Weights of a small GPT-style language model, trained from scratch on English Wikipedia: 4 heads of 64, no biases in attention or MLP.
Each number is 128 + 32 x the weight over the matrix's rms, rounded and kept within 0 to 255. Layers, rows and columns count from 0.

# layer 4 attention output, 224x256, rms 0.0545, rows 105-153, columns 64-127
[[138 116 154 170 105  99 114 117 161 168 161 149 117  66 117 153 215 100 164 146  94 134 199 142 117 121 194 149  89 129 152 105 128  97 191 120 131 150  87 135 138 119 133 111 151 114 118 138  87 146  93 175 112  87 108 133 118 135 170 162 168  70 130 144]
 [147 142 148 117 130 117 148 124 134 140 124 114 108 130  82 127 147 141  88 126  98 128 134 123 151 104 120 159 112 124 125 134 100 142 149 137 147 115 109 120  91 158 109 168 139 113 128 133 132 100 134 129 111 154 132 121 125  99 144 103 116 111 151 118]
 [ 98 139 116 125 136 150 140 109 105  86  95 121 151 118 129 155  73 111 129 145 153 113  80 166 155 192  94  77 110 123 136 115  86 148  90 187 102  95 163 164 107 145 137 164  85 175 198 103 133 113 147 108 106 156 106  71 120 137 148 138 105 139  95 134]
 [133 135 134 169 164 108 117 109  79 119 116 127 145  93 129 144  93 167 132 130 133 135 119 121 139 117 102 101 143 123 135  65  96  96 156 173 163 181 198 144  85 162  73 159 146 106 106 143 154  95 157  87 134 122  98 150 130 123 121  76 147 150 153  82]
 [126  95  95  89 125 142 149  97 128 116 147 137 138 121 141 129 137 143 122 101 108 113 128 125 153 112 110 111  83 103 105 120 127 171 104 134 105 113 161 149 124 149 169 179 125 111 116 137 121  77 141 126 144 130 162 129 158 148 175 126 111 110 134 123]
 [111 116  94 167 121  74  81  90 103 125 100  98 126 129 123 145 103 129 117 132 165 161  92 169 132 140 131 146 151  93 173  92  63 123 136 147 140  99  90 133 138 132 137 114 120 126 116  94 111 121 152 109 108 171 141 142 123 131 154 120 122 141 103 134]
 [ 68 116 134  58 117 136 130  62 212 186 104 136  93 165 113 194 209 105  67 132  21 161  82 193 165  65 102  91  94 124 140 117  78 143 126 167 120 132 152 124  90 117 126 132 153 139 153 150  97 109 135 161 184 135 140 144 154 209 207  65 164  69  91 101]
 [111 144 183  79 133 128  95 159 129 145 152 121 122 137 150 114 159 105  89 104 120 112 184  64 158 115 104 161 122 147 118 157 134 110  71 127 102  88 127 130 124 148  86 152 134  91 144  86 127 128 100 143 182  98 110 139 112  94 102 149 150  98 181 113]
 [142 112 154 125 146 140 144  84 122 113 102 134 136 143 121 150 132 133 137 128 136 154 100 142 132 141 118 137 122  96 114 145 152  77 113 106 120  94 102 137 141 122 134 125 119 140 115 126 113  97 133 111 125 147 138 142 130 146 122 146 141 148 114 113]
 [162 157 164  94 133 115 142 128 102 114 150  65 123 151 107 112  76 105  98 100 138 136  85 162 156 142 116 128 137 148 121 130 123 147  76 153 127 103 128 146 123 148 111 169 142 132 134  93 139 118 118  86 110 137 134 117 140 122 144  90 102 164 133 125]
 [ 95 117 145  99 121 196 112 116 140 114 177 143 162 128 131 120 132 140 181 133 137 117 133 117 127 106 116 120 143 170 127 138 156  88 145 151 159 110 130 122 134 124 131 103 100 110  98 154 163 117 100 121 133  89 115 100 130 116 153 195 123 149 115 177]
 [147  75 164 121 100 106  88 178 108 124 177 157 163  51 134 114 143 111 169 122 142 114 170  64  80 128 155 159 110 142 113 174 162 110 160 121 166 118  71 141 128 104 148  80 102 180  88 134 144 212 127 164 128 103 110 128  99  94 110 180 134 119 130 189]
 [ 61 133 106 164  98 143  86 129 134 109 105 136 125 148 141 115 127 152 170 134 146 116 109 136 124 126 140 134 149 112 128 117 149 141 152  79  86 119 145  75 116  98 178 101 130 134  88  92 110 118 155 139 151 126 155 139 140 145 130 132 137 133  94 127]
 [181  95 170 174  92  75 104  94 114 121 126 110 139  81 145 146 106  90  78 115 156 127 102 200  81 149  98 173 159 122 146 133  94 123 139 133 161  65  68 141 102 102 122 161 120 147 107  90 125 149 104 112  97 167 137 129 132 147 118 129 151 158 133 154]
 [131 120 135  76 126 114 137 113 132 129 130 126 155  88 163  90 154 132 113 124  89 107 121 115 185 102 106 113 154 104 145 156 128 145  93 136 160 113 144 166 123 128 111 142 126 125 124 136 128 151 123 136 138 128  80 148 127 126 133 139 106 115 151 155]
 [141 154 137 192 123 112 169 160  52  90 133  84 121 112  97 122  40 112 143 138 162 146 114 131 129 132 141 111 145 117 104 135 154 166 146 161 149 103 147 147 121 168 118 152 120 148 124 179 135  43 166  61 103 131 208 120 118 113 114  88 112 158 156  82]
 [151  94 122  93 101 134 128 128 143 133 144 111 137 129 142 116 143 114 127 144 103 151 113  97 127 126 110 126 116 133 152 114 157  99 148 146 130  94 128 159 126 113 150 127 143 133 134 107 131 134 131 143 154 119 143  85 116 142 122 117 109 120 127 126]
 [138 160 129 173 115 151 116 147 103  88 189 166 132 126 169 135  80 129 118  98 160 120 178 151 155 175 148 126 126 136 157 166 139 151 121 138 139 111 119 131 126 124 105 130 132 137 138 111 143 125 127 110 131 133 149 132 136 147 105 141 123 146 108 112]
 [165  90 102 104 128 124 126  79 127 135 113 151 122 101 127 136 134 127 117 122 131 119 110 158  77 118 162 183 135 121 137 124 173 112 145  96 120 132 114 120 120  66 158 119 146 120 138  96 117 123 106 133 140 141  96 130 158 185  89  97 118 117 131 113]
 [177 106 147 120 118 149 202  42 143 109  74 190 168  91 149 134 127 119  81  58 147 109 107 165 126 148 101 153 136  98 141 144 109 117 167  86 139 140 179 167 189  97 167 130 111 145 150 107 160 101 104 125 181 181 166 121 147 164 136 108  73 149  72 112]
 [123 113 162 125 103 159 131 105 153 131 121 121 143 144 126 136 144 143 128 118 127  90 153 143  82 121 102 148 114  98 159 148 120 155 132  92 109 119  90 141 156  78 149 120 139 154 131 121 166 124 127 160  95 153 160 118 123 153 124 129 115 141 126 151]
 [136 121 103 129  98 119 113 128 160 130 121 149 120 177 139 133 132 166 125  76 117 122 148  90 141 110 146 135  68 126 122 171 136 179 132  70 126  77 110 113 155 110 190 126 140 140 139 121 121 152 124 161 137 130  85 122 124 153 118  68  81  99  91 117]
 [146 150 121 110 108 138 122 137 127 115 130 120 141 167 169 134 105 119 132 103 146 118 145 130 103 129 154 125 131 100 189 158 161 119 109  75 116 103  72 134 162  97 179  94 125 173 123 109 126 195  77 129 124 108 105 115 136 127 128 100 126 135  93 159]
 [146  95 156 110 160 163 149 102 125 122 104 110 119 159 131 118 152 152 136 110 109  96 119 120 125 111  84  84 132 128 136  85 101 123  78 118 140 143 145 139 149 132 103 132 132 118 111 168 131 147 150 126  92 107 113 161 132 140 128 137 118 128 127 126]
 [131 109 136  88 116 167 141 116 159 113 157 188 151 131 142  81 123 152 152 121 126  92 162 117 148 149 124 117 129 148 142 139 151 142 111 108 136 133 131 153 171 146 119 153 131 158 120 134 140 113 117 115 111 112 100 135 127 107 161 129  78 143  99 161]
 [138 131 123 154 127 124 125 140 127 120 100 144 120 144 110 139 158  98  79 158 103 175 117  95 137 117  96 171 137 158 124 102 103  84 142 167 165 133 160  97 127 129 127 117 108 107 107 113 139 154 143 128 167 149 133 135 110 139  63 104 134 131 112 107]
 [173 126 146  81  86 158 147  97 163 125 113 148 154 129 116 178 132  92  83 115 112 111  95 138 135 130 109 143 109 139  98 155 136 130 120 129 142 125 115 126 134  91 173 121 143 172 163 122 102 165  87 146 169 134  76  87 120 229 111  98 152 157  84 150]
 [139 133 160 125 123 161 162 127 101 122 119 135 119 106 138 165 120 155 123 129 148  83 110 156 157 129 121 136 159 121 141 129 159  43 130 101 121 140 172 106 125 143 154 114 132  96 122 133 131 134  96  62 181  94 115 103 149 122 126 113 135 133 149 144]
 [139 105 109 129 134 125 145 133 141  97 141 124 135  89 116 124 115 110 143 146 128 125 120 122 136 135  94 155 131 138 139 129 118 138 135 130 154 117 135 148 137 139 159 108  95 101 115 144 110 136 103 130 172 126 139 117 140 127 166 136 128 145 111 167]
 [128 119 131 138 175 162 126 171 100  74 164 178 165  64 173 113 106 107 119 154 178 103 159 116  80 168 108 154 156 157 166 114 147 132 133 113 136 150 108 155 159  97 130  89 105 142 138  70 175 141  82 113  79 113 120 118 118  95 100 194 117 152 123 151]
 [163 139  77 201 144  45 119 154 108 150 191 157 143  16  50 154 143  83  77 112 107 182 127 122 114  84 223 212 152 127  74 124 159 178 183 151 123 188 111  79  87 119 106  78 192  25  97 129  90 138  86 146 150 141 171 159 168 113  91  97 138 113 172  91]
 [130 150  99 125 111 123  99 165 200 130 156 182 107 149 150  83 158 145 154 147 123 131 189  68 143  98 122 125 105 135 155 114 119 168 162  96 139 153 123 116 175 112  98 122 132 127  89 141 106 107 142 173 107  99 110 159 113 115 153 147 102 117  68 114]
 [129  90 113  89 158 166 166 117 112  71 111 140 136 104 144 129  97 144  99 165 170 108 115 136  74 173  84 149 180 113 146 114 131 118  77 109 168 182 173 125 101  89 146  93  97 133 143  87 130 160 152 112 131 134 114 104 162 145 112 158 162 172 138 156]
 [119 158 149 122 137 165 108 154 123 114 128 103 115 163 172 105 138 155  98 108 135 100 157 111 138 153 128  94 128 135 105  93  97 139 101 115 119 116 132 127 128 121 102 158 124 143 123 121 107 123 178 132 111 118 143 138 102 129 120 159 141 133 139 138]
 [150  79 137 102 160 105  92 131 122 139 134 148 107 135 101 110 100  87 122 113 127 133 104 147  95 111 128 143 108 127  78 100 136 122  63 162  73 147 167  97 104 136 121 102 172 115 122 103 142 173 159 111 137 136  88 142 149  95  95 129 137 111 130 143]
 [107 170  78 105 135 143  94 205 154 159 173 113 102 126 112  68 154 110 156 136  73 114 177 108 146 105 128  83  70 173 130 149 118 134  78 119 108  75 126 119 109 147 135 132 153  85 110 153 110 130 130 156 112  74 160 137 123  85 154 145 166  81 181 122]
 [128 165 125 163 144 130 131 156 159 145 152 159 146 122 128 134 120 143 121 106 148 154 152 123 165 129 110  92 159 156 151 170 119  98 161 136 195 118 130 132 170 157 121 141 108 140 166 161 150 122 129 154 131 150  93 123  85 120 141 143 148 146 133 132]
 [169  95  98 147  96 113 219 106 163 173 117 155 141 120  74 122 182 153 162 144 108 139 146 184 135 160 167 137  79 162 108 193 184 117 169 107 150  69 125 117 140 153 164 158 149 137 155 151 113 103  68 153 160 146 163 122  94 150 154  98  75 107 139 120]
 [145 123 130 108 163 113  95 154 155 147 139 148 126  94 113  79 183 115 116 105  99 160 148  44 127  99 101 130  68  93 151 132  96 132 131 134 115 129 103 176 125 142 138 137 155 129 106 147 130 128 146 162 123 117 145 118 109 109 141 138 115  79 137 110]
 [114 105 120 149 115 134 112 120 131 128 133 168 117 115 153 138 132 116 135 134 112 134 132 110 109 131 111 152 129 165 126 106 104 109 154 161 140 109 114 144 133  90 110 129 105 149 102 139 147 123 133 151 138 114 139 120 119 137 112 145 105 106  73 124]
 [159 126 152  85 130 118 141  96 158 157 121 155 112 114 128 132 197 150 116 159  61 107 126 134 188  88 114  97 103 145 128 113 151 137 121 133 115 138 110 153 144 125 116 180 125 136 112 151 121  75 142 141 116 124 109 123 103 139 145 100 130  88 159 102]
 [113 177 148  76 140 130 180 130  83 116 116  62 135 164 130 130 109 113 129 105 150 116 105 152 188 166 106 119 152 117  92 135 118 156 108 173 114  69 127 137 127 156 132 197  96 134 159 139  95 122 134  90 110 132  98 105 109  86 113 128 151 157 177 153]
 [146 128 131 150 122 122 139 186 103  88 186 157 162  71 147  70  75 135 182 158 141 117 180  94 138 162 130 105 120 160 132 121 142 106 126 119 138 138 120 137 126 176 125 117 105 129 105 138 121 138 137  91  98  79 127 135 115  68 123 194 144 119 173 132]
 [109 123  85 164 126 129  96 182 166 161 142  88 129 131 105  62 159 122 137 191 117 119 198 103  67 103 126 139 102 124 133 127 151 118 114  99  87 137  86  85 165 135 145  98 151  79  89 124 106 148  69 136 111  54 171 158 152  77 100 178 191 116 191 115]
 [110 156  93 133 134 106 128 162  83 110 159 145 126 102 107  90 113  85 144 177 133 155 113  93 185 148 119 138 129 194 118 122 142 111 137 206 118  90 116 133  53 177 106 115  98 154 137 130 117  42 178  98  98 127 178 112 122  87 144 155 152 103 111 111]
 [181 157 122 134 129  84 128 173 102 152 115  58 111 149 115 106 122 138 111 112 115 138 145 114 138 116 166 141 136  99 109  73 127 111 144 129 129  80  85 106 104 136 130  88 167 124  82 133 111 130 131 119  94 109 155 208 153 130  97 100 146 101 168  96]
 [ 92 136 161 116 103 146 113 144 128 141 112  66 130 158 143 121 140 176 117 109 135 111 113 121 152 126 136  95 116 109  96 150  96 142 127 150 163 132 157 110 140 157 120 150 134 184 120 129 142 125 157 119 134 108 109 127  79 131 133 127  94 133 132 130]
 [103  88 128 117 129 118 160  10 102 129  96 162 156 145 144 203  92  85  98 123 151 145  57 235 119 164 132 165 153 151 154 129 122 146 124 167 146  97 117 151  87 100 106 139  96 130 184 115 125 128  91  95 160 184  88 117 174 194 151 125 104 142 130 167]
 [ 81 196 146  83 116 193 144 148 123 149 137 100 151 154 172 165 147 125 140 113 153 132 129 119 142 185  99  56 115 132 160 123  61  82  90 175 145 128 173 171  98 115  93 148 109 191 177 138 139 146 175 166  91 150 134 118  90 133 161 164 152 135 119 134]]